python train.py --norm="layernorm" --attn_scale=0.125 --grad_clip=0.5
Each number is 500 + 40 x the weight over its row's rms, rounded and kept within 0 to 999. Layers, rows and columns count from 0. Numbers have three digits each. The size before them is the row's rms in percent of the matrix's.

# q: layer 4 attention query, 128x320, rms 0.0821, rows 87-127, columns 64-127
# k: layer 4 attention key, 128x320, rms 0.0789, rows 87-127, columns 64-127
# v: layer 4 attention value, 128x320, rms 0.0789, rows 64-69, columns 64-127
# o: layer 4 attention output (transposed), 128x320, rms 0.167, rows 64-68, columns 64-127
q87 100:469461498489453536543529533474429483562581540498472459446484503528572534573531480463461439512497432518489504483484518416539486510480489498520482644556501473485549478523510555591555463501486520
k87 101:563570518513526461531576532446500498546495488499519510516564510473491531472554497552452525498504563546489492570562537451500481472504502482516490527540521567488566578560497521459497488500500501
q88 098:500463587462446521460458487532451551487524567481526538445531455449463581563507518483507538466503518492562529475435425561517420515528479475603518541540489512474528466444529479484508555501443537
k88 100:495468504472556539457432556504506476554579470484517498469559473560485436508519465529536553463449510428460460460435518575413465534517471521495585527530493494470579500493485522502504496517550496
q89 095:534431470557546538505464416476489495514481484494473498439500481561522476504415494468490484468498543502442450516558515459515555433473511457522520569447528513497509557483492509461557572497454462
k89 092:507577548470479498514533575517486499410526572411435515504474630503517487524508473450462500487493488582526511536482452505412499524545514509504499538529483494595460485530568509519473526513501526
q90 099:506523418505505513514580571528487437481489450511499464462536505461485502513534424539432437543564462546509498489512451521512556523449583455542485454574500472446517460497534484491461466487466447
k90 104:448468510491495600462486495518464511487425497608544461486474547510523514464566493461479523468465513508458443502509523394515596507475446533516476535550468497499433455475504529503445530573457530
q91 096:499462481529494491473532495442537498546543494520454487496519496527494502433489465506489512465530480459527528488478512555563507485526453491503578484415534452456539589474576504451452481512560540
k91 095:512436545501475452487469479497555510456436445458431459480493440456538456521530568469519509537533516523522537444499526512457514583525496472500520501489479484522519512516504476457478540550495477
q92 104:611524478478511537474464500473498473503498508472516430520477514475552503520505512544488537487547504492545472520514472463481499511460410553494426494561501478529429474511487478459455446479538504
k92 107:469438484520507405557465471489486483504470528456502483525543472482500553532483534478491484491551496494505523466504585491508553508478480516461487500452522534549454504501522546520507466400517460
q93 099:482574451443503495507578500528416445498517454529551531514501512445449561513473497513521494478528467478453509496502519513405514476475439439469448558492514495489448532534505497577510417536503497
k93 098:520494584505499444486494516505473541534527498485561514523506479490449456507434534385501418490558437521520470419478445578513567507547504464465534452425560490450545557444496493407499476515524534
q94 100:452530475447523519466518447501499483510446527578485447499411500478498497585510496425500481517534473497578554526500563510536561491482471523526529488471520468466477526495498590466467499545470512
k94 102:558443531513455441487454448506587519495420503514469548568473480537497532448486508547512540477479499551467515422483577477546565521513471425558484533464471503494452454519422526530528496464486498
q95 096:497554534460481559469597490597478508493501504490542440527474551514468479507539561519536462463472525446469459492505497535513480513534620476483562569488500493427555480548501492485474502569436467
k95 095:496542521542483551458495465549474420541546521486486554503540458566484448526413517480520504493486496494532490406547535509525465536484508499444463438460539518460384532495478520490519551522496548
q96 101:529526431511460510502498502480528531503502510412509492527561456417443547522552539485507529513531532560477452546553508473535507529540503517556506567438510487477450409522488441439508447549499512
k96 102:449470520483462523512426480489522562573512495482441489532500603506533583527462406477521440457487479521581480465534533435491448518459538501487529456554451503528548509445520477499459461448480469
q97 103:475439426518500519460526507496420462481424470566490537542477520505476565480469417481507480563472521495530468490552432455369539457571606471498555539526484466433511548530468467527495436515462541
k97 103:436500545481453429479460580437515527553518539500463527534533607447512449469565406464461502481545483491452546458489533535542476513495487543542464517477522500465516543492513503566398545565524559
q98 101:517452538478460610530489496518534508469431533496460404536583449482481470541560459476532541484442491536466478560454502499402493472516481444547481467487474524496524496479513470527591456443531514
k98 099:467548532533433526399492523522525456477404552474424497438520557519522508586523477475460526496518510492561511575492554545512478441457430499473585533497529493559475479537538529529517468565507529
q99 093:498508499513558488538476507536565499541456461462477516453488515516523519549532432503536486534514529481534472608537534548571514492491474581504486521562545456543558557507571484464451461547528513
k99 092:445494511569447557527433564468530501479472455521533447392555511431468589469460535458486509495538509504486527466390506470532490498449498495546567499524486475526489452534525488463467513517470420
q100 102:526476483480490512468477516467506446475439539452446549523495497479472520514541531542534480470493550477595537491485507420457474522455487448487537507507464514545494488511464565477479447539489587
k100 101:492534521517560552546560526503473466523535461489531478545487479501398540483486567484503548471499481482510552460499496531522540478445497543441518473505548417490435495442461504442536531571517581
q101 099:492580536593515534431428503507503492525412498561494475497517516540479488461464524480467528483548482455513498545496566460614548479522471463497468492583533478461473472520478555496475491421425489
k101 096:582533467440511447488542506548479389585513605412462476451488499439459560424524540502517504463518483558439506484521592460502575489541440471463561517453525504534565541489450526472535493522409514
q102 102:470570540475526585471463476475579512531495509574491532491470559490506469469508539496481505514565544480562472463555536506467440509425507529538529536514554503487486443501506529492480554547560557
k102 105:437445503488532545548476512519469570461481499483439477557593473467565490544383450526516444524511503528468502475484481548482503545439540463605498475477511408472509515480562504463437530510510525
q103 110:537481461481523396477445497501505568538505406519550503457512529583551486498565517496512563510437553429580483451492522452552466457503485533472562421520473459532534493506465521504435516504513461
k103 108:503522530450530436478483456454418538510553511423572443509515456441540580434507495551532474485543484469492476477492448518464470473427464557560461487519537549480601487529483466452466534495516513
q104 104:478437486534540468440405538515504541551519509543473436474467544495520525470502496475518519481549516504502501458572495492501495515473563589492514557455470507463496507458475562433502500524480587
k104 105:446506513502505468542508500519465479490550545553483532509484431582498537499520517514472497547513505483601519492498526512565523506494453491527594570552489475518444482511527514513469558519479504
q105 094:539521471533485569490431566458458457474550498504538550503530545459458474491450458460474530462488531520484466521527539516485496518520543474484522489487457502554500534474525467464481452521498578
k105 095:431545447451492510439522498482490466455516522512449499532523441548474553532500499503488439481477495534531475511563486491461551538475492445486545517542530438436555461552499572523453503526515462
q106 106:548531510478507531554516490526437512482507518505544478493488526515464522455530526544437463546474468509475535600512473509520509466510561481490532564484492500554483455490456509533531538514480549
k106 108:513529501530537548459518468508534445547460462480505513457487511564527529512555480474475539440476538487473509464450539448485499451511578528483488570459483468519520477519594443555587528496450505
q107 098:597514474533579459540517535507534545452554465585510505493504452516444474524456494524546447528504474430478480562499511481513447443533512539473497460463583464497502523520515544485473476440508450
k107 099:500520485465444449503540468495498519558480501498537470489457557531526532486491509418505534443458546549491528521512581565505485495509453512438477546497380454502455494543465558513511530489519484
q108 100:443518527412492510469461455554523482502442538467457505487515566514467538472486438444505467478476502493494498535480448534519475468605508490510476561458496550500499521494517553515481462419506518
k108 098:492519433495494504527461547558489446559471428494534465462458509483480515504539494519547552506459484544535495528497456562517528520580485504535539474506507526415478439471558411512498437494524459
q109 100:538461507472461478481498505438489550549527520461480480550532493482475508504475522517457512493506461525505450460495513516473526474505557421547496512508549592490453552462425532525507470510509511
k109 097:488492467512556501497434495544499503508437525510530512510471581469498472449583431455521589483428544608538522527496512532561444508484487477455548508554475561548467507420546506616514502524509453
q110 102:547500531488410498455548497571481461458457497423539544525506570488537454483487480597517511493471530491522530542455507478531451543524532567574468554511504481514516460454541472450454501411492483
k110 105:489461411513488509443479533520466519480475464495506480583587546500431571414454461435520548484491512495484471467525476463488510516515565515502485471489438531536473527539446440484495480454468537
q111 104:463531492489544578494489556521476462483460538477427532530509444549424446494554500516538416511459516518526506535558530520516516465544524534566490575521502444498470480470510485438502412476498449
k111 105:477567383506538571463518526497493469567521483452501576490505529483408503507443562449542487512480513540443439526466508484611544477524476497572479504498606462526472563473506547394525485537419471
q112 104:535414465554465461526524454522575490544441522498489493475544535438574546590496521534566482594440469498496516557483449513532464526489496529517443556486539504525508469492467496446457428505462464
k112 103:533535389539510509530504488483506446478507492535507545560550465578537458531431548430531481479546501543520444534482517501551501508544473554517548439538453514491499484513505489488467480434455489
q113 098:508491632527502424500603489538450480480541521502475540446501530561434481481534484506471489546500457525425407589439448480498538493512530459518491536387523572549494482556483503467501490503467517
k113 099:509521552532522562511505465450494537507441492534419506542454562549518443474534428411451551450515540570530551537527464506437504460467479488498458582478445506413599540524428505524552552487453473
q114 100:513443526496540448479536483523516529542558518570580506475476479524477480456514446545415487544524536502496476486503506506456597448454481482484526455476532511527537439525510488535541521571438497
k114 100:528532542474563501482483513506507489530482455391512433533493496453578542535545538518573474580448412479600454479509482495538516394485525526514498516452426472523534479482549450488485511499560480
q115 098:513546429488415481467506522521567431495509448521463491546500497462472488509546494547489547497515448586555541511538452517442546486572473460560573428447457424440619519514460544503523458490507445
k115 099:410471535532496453528455454488508491435502429453553497506467499434472450471462448546532470495459517550526448505532510582456485462490492459469493489465535511537537494473442439443437481506530531
q116 107:502447477453482498609508505505531559538510504466458474503564549560498516468425464489433555526474493466517508461481555540448548523491476520548466560505533548529520553521468497515499445476539501
k116 106:587475513555576469456492507512489488540485491474475478419538420520508550460506415496486492486522501575534455496533491508517553575528523531531477494462506565476454466510493500561500415531460483
q117 104:503467453432491532565482480516570510526522505551522457490461442472466459479477568513461518478572521465442463452466483468497505450532469427578537472548539443501493475563467459482513564483534512
k117 106:538571516438477510464411488461477546459488476509546477528484512485524508470483506535482509467506476485480531513565647472522518536486518497547502474438464536482466591409479567495488501504490529
q118 100:509520513509496536506480501507540509537531484592500554495507497522483537490533471545526487433527494519466525521433574507528533450512550531536475492535434550524435506513440555512520489508446492
k118 101:534392483479538546488408483481481477494519525436483578441513528484551484545533494466532525475479494475478516476523522481572484511544466470489467519511538521536546548506500448456498551441521500
q119 112:478537385495499503533456499479552458501474454457478558535534492529453522524516537496490553534527472466500562551463484522510537464516482497541500442457538494502521437493577490510477505504489405
k119 109:450477543568570520455501543478508502497496480518541494524451450473452587473535544479506446491555574480590532511532520441589467482494496549505555509429467429495551530478528481468472491486477554
q120 098:462487554559476571582511460490547533498499483566548440521507544525523531522512433520488452496482397474495543490529469509529408485488537513520488550501517526478454441534485517463473507448536496
k120 097:495538462570437473512515501479514512559455432512502550492454451537624528527538434482484510518562496488444445497472512543517411529462537499538473570487407414489481477491498555483515504507401438
q121 101:456542523506511474531467525437522513506409537521526480433500486468497502439541547504559490517522563452572520472517545477526478490533472456546560448529449500429495470377602533511505498542451424
k121 102:526444479433481474466529444545534555525479465540507448522484481405458550524485503460538492522570536458560501568442555545453528448517439492455492499503605504470451508526525470504502504439443537
q122 098:521465437505576553521479574500476473482520395452393453519494538473534540558534528478457595524545541424484493541442507565460495485504504507530512459523465523555500511513549525550453503506539471
k122 099:500449497526514435525520471544423449475498508499482484524498474486480472512463440507495508514536604451548543545479518542537450502480481553493482456593543418520525539491523552484551469504567508
q123 108:529534454503464473465436501520471541542525568550507511526505520517488560390530534529549510497495492456577465490525478541517519528457520480454552448443493507510548449516505579507494410481501527
k123 106:511516531506542453456514468514467460503570525489540544559425483409442535536540475501474518479437545535532517519562530519450481510500476484496412531459513393599529573503507477427491459556491491
q124 101:541536483469500473438406503585542521468506568475591502439524489467549549486505462479455520460506503480501489446554493429525459576521518500444468476527457507541494479471516423515487441492522560
k124 106:456472505545485444504537546485449556490520503484540497588548535549504551523524547468515454498467457513506474424477483533461497533494433469480533605493482500542468525544438468435499434514513504
q125 107:503488490552512552483569505568443478475550489477512518431537511563542478516437452486481556484543459544515480516508427612480447530508523478526480471472567530505548545504516544590494548494504479
k125 107:455531416489537453483528505538495495516497542542435508515471545566460485527456518476539559562494482485500539507462489493494567508551530519455517535477525538504483526537492509473511482603491524
q126 096:510507567502475533557462513539550530474493498538560476464442561512462553479576544442496447475494482523585485537474490476502552525522516454487495519516490434476513501458548513497535498508411423
k126 095:516417544438521567502469538473489458509522503502539493540586447439564546539511497573427543505462449466500508506479568521531511428474466463533539469506468513546587542488444478456539503491485507
q127 090:501496478494515501456458541566483477507495486456483593426516576536466473512505475533527571513479503560482519563486497489491512521494525434418512515484439462468448450543497406534505495509525473
k127 092:502512549493458567488549501426518505476477550601461500510508435491473530470533562466486449532448478595541513519507512412514498471480574460501588535458558492562586546509492535460474485547496549
v64 100:568405471504528572468506466496466478498470492468588495430529552595521487585514452528470416502552582489534462463495511550414524552475474492501549492392558501437557438522494453482479488526540579
o64 102:486523581481537424515518497518493561448452585512495405493531472514572475484504486509492457578543475488522490505497528461502510535468453525442471540478450568554486480520482495437494519402490455
v65 096:479419561577518525504433549508437458490515477489443474471489510456530564428521506551479524503450526545538575532486503493531473445494417539499479444495433410559510453435476519462565501418498578
o65 099:504428459496540519490512542522503517528521484513568537480412454496541464518544471460497412528470414494503437501435495536479481522443514452438475511535532563503473481563512491466478510485508436
v66 097:526472428484413512536492496505515483481468570479459536535543628512454549546509615450536515513491491503473488504509518471504440503483498436422557433532439544495463462506457493509501544475564481
o66 097:514443522468525567512513493437516472468582461514461453575484505460531533507528514487525428561503556472516501524518545517602477441459445513517521483561435486514522504511526573535501428543548527
v67 098:538508534526537527625598518498482582469548479522487496514436498449535505517457514541525534467529462490529454539500430472469518493494524488524507497527537555518501507515537490539522530483468474
o67 099:520511470485471516410469489417528519481482481529524488488536588518565553461536441463488540453554527541516526477475480469472520454452506530536446578459492477552546495460489446462491536438483542
v68 108:481478479436475501486531500511450487532547447502495492489537506538473508500521521452518544535444509466518493451502633491458511514463469499594550459424504527480501475510504503593425533508491493
o68 104:515520470520468542493486430508516533570465471492516434517511524422497454540476480506506504537502440532469529524445458576477492524528469478457435490497495511522521524504537512521509513476526511
v69 096:508542493479497490421471477418487482466476495440487533467499463504514453514570428511443601521506539523505387588531482475501491465446493447528535463526510476446436516542529569486493526494443644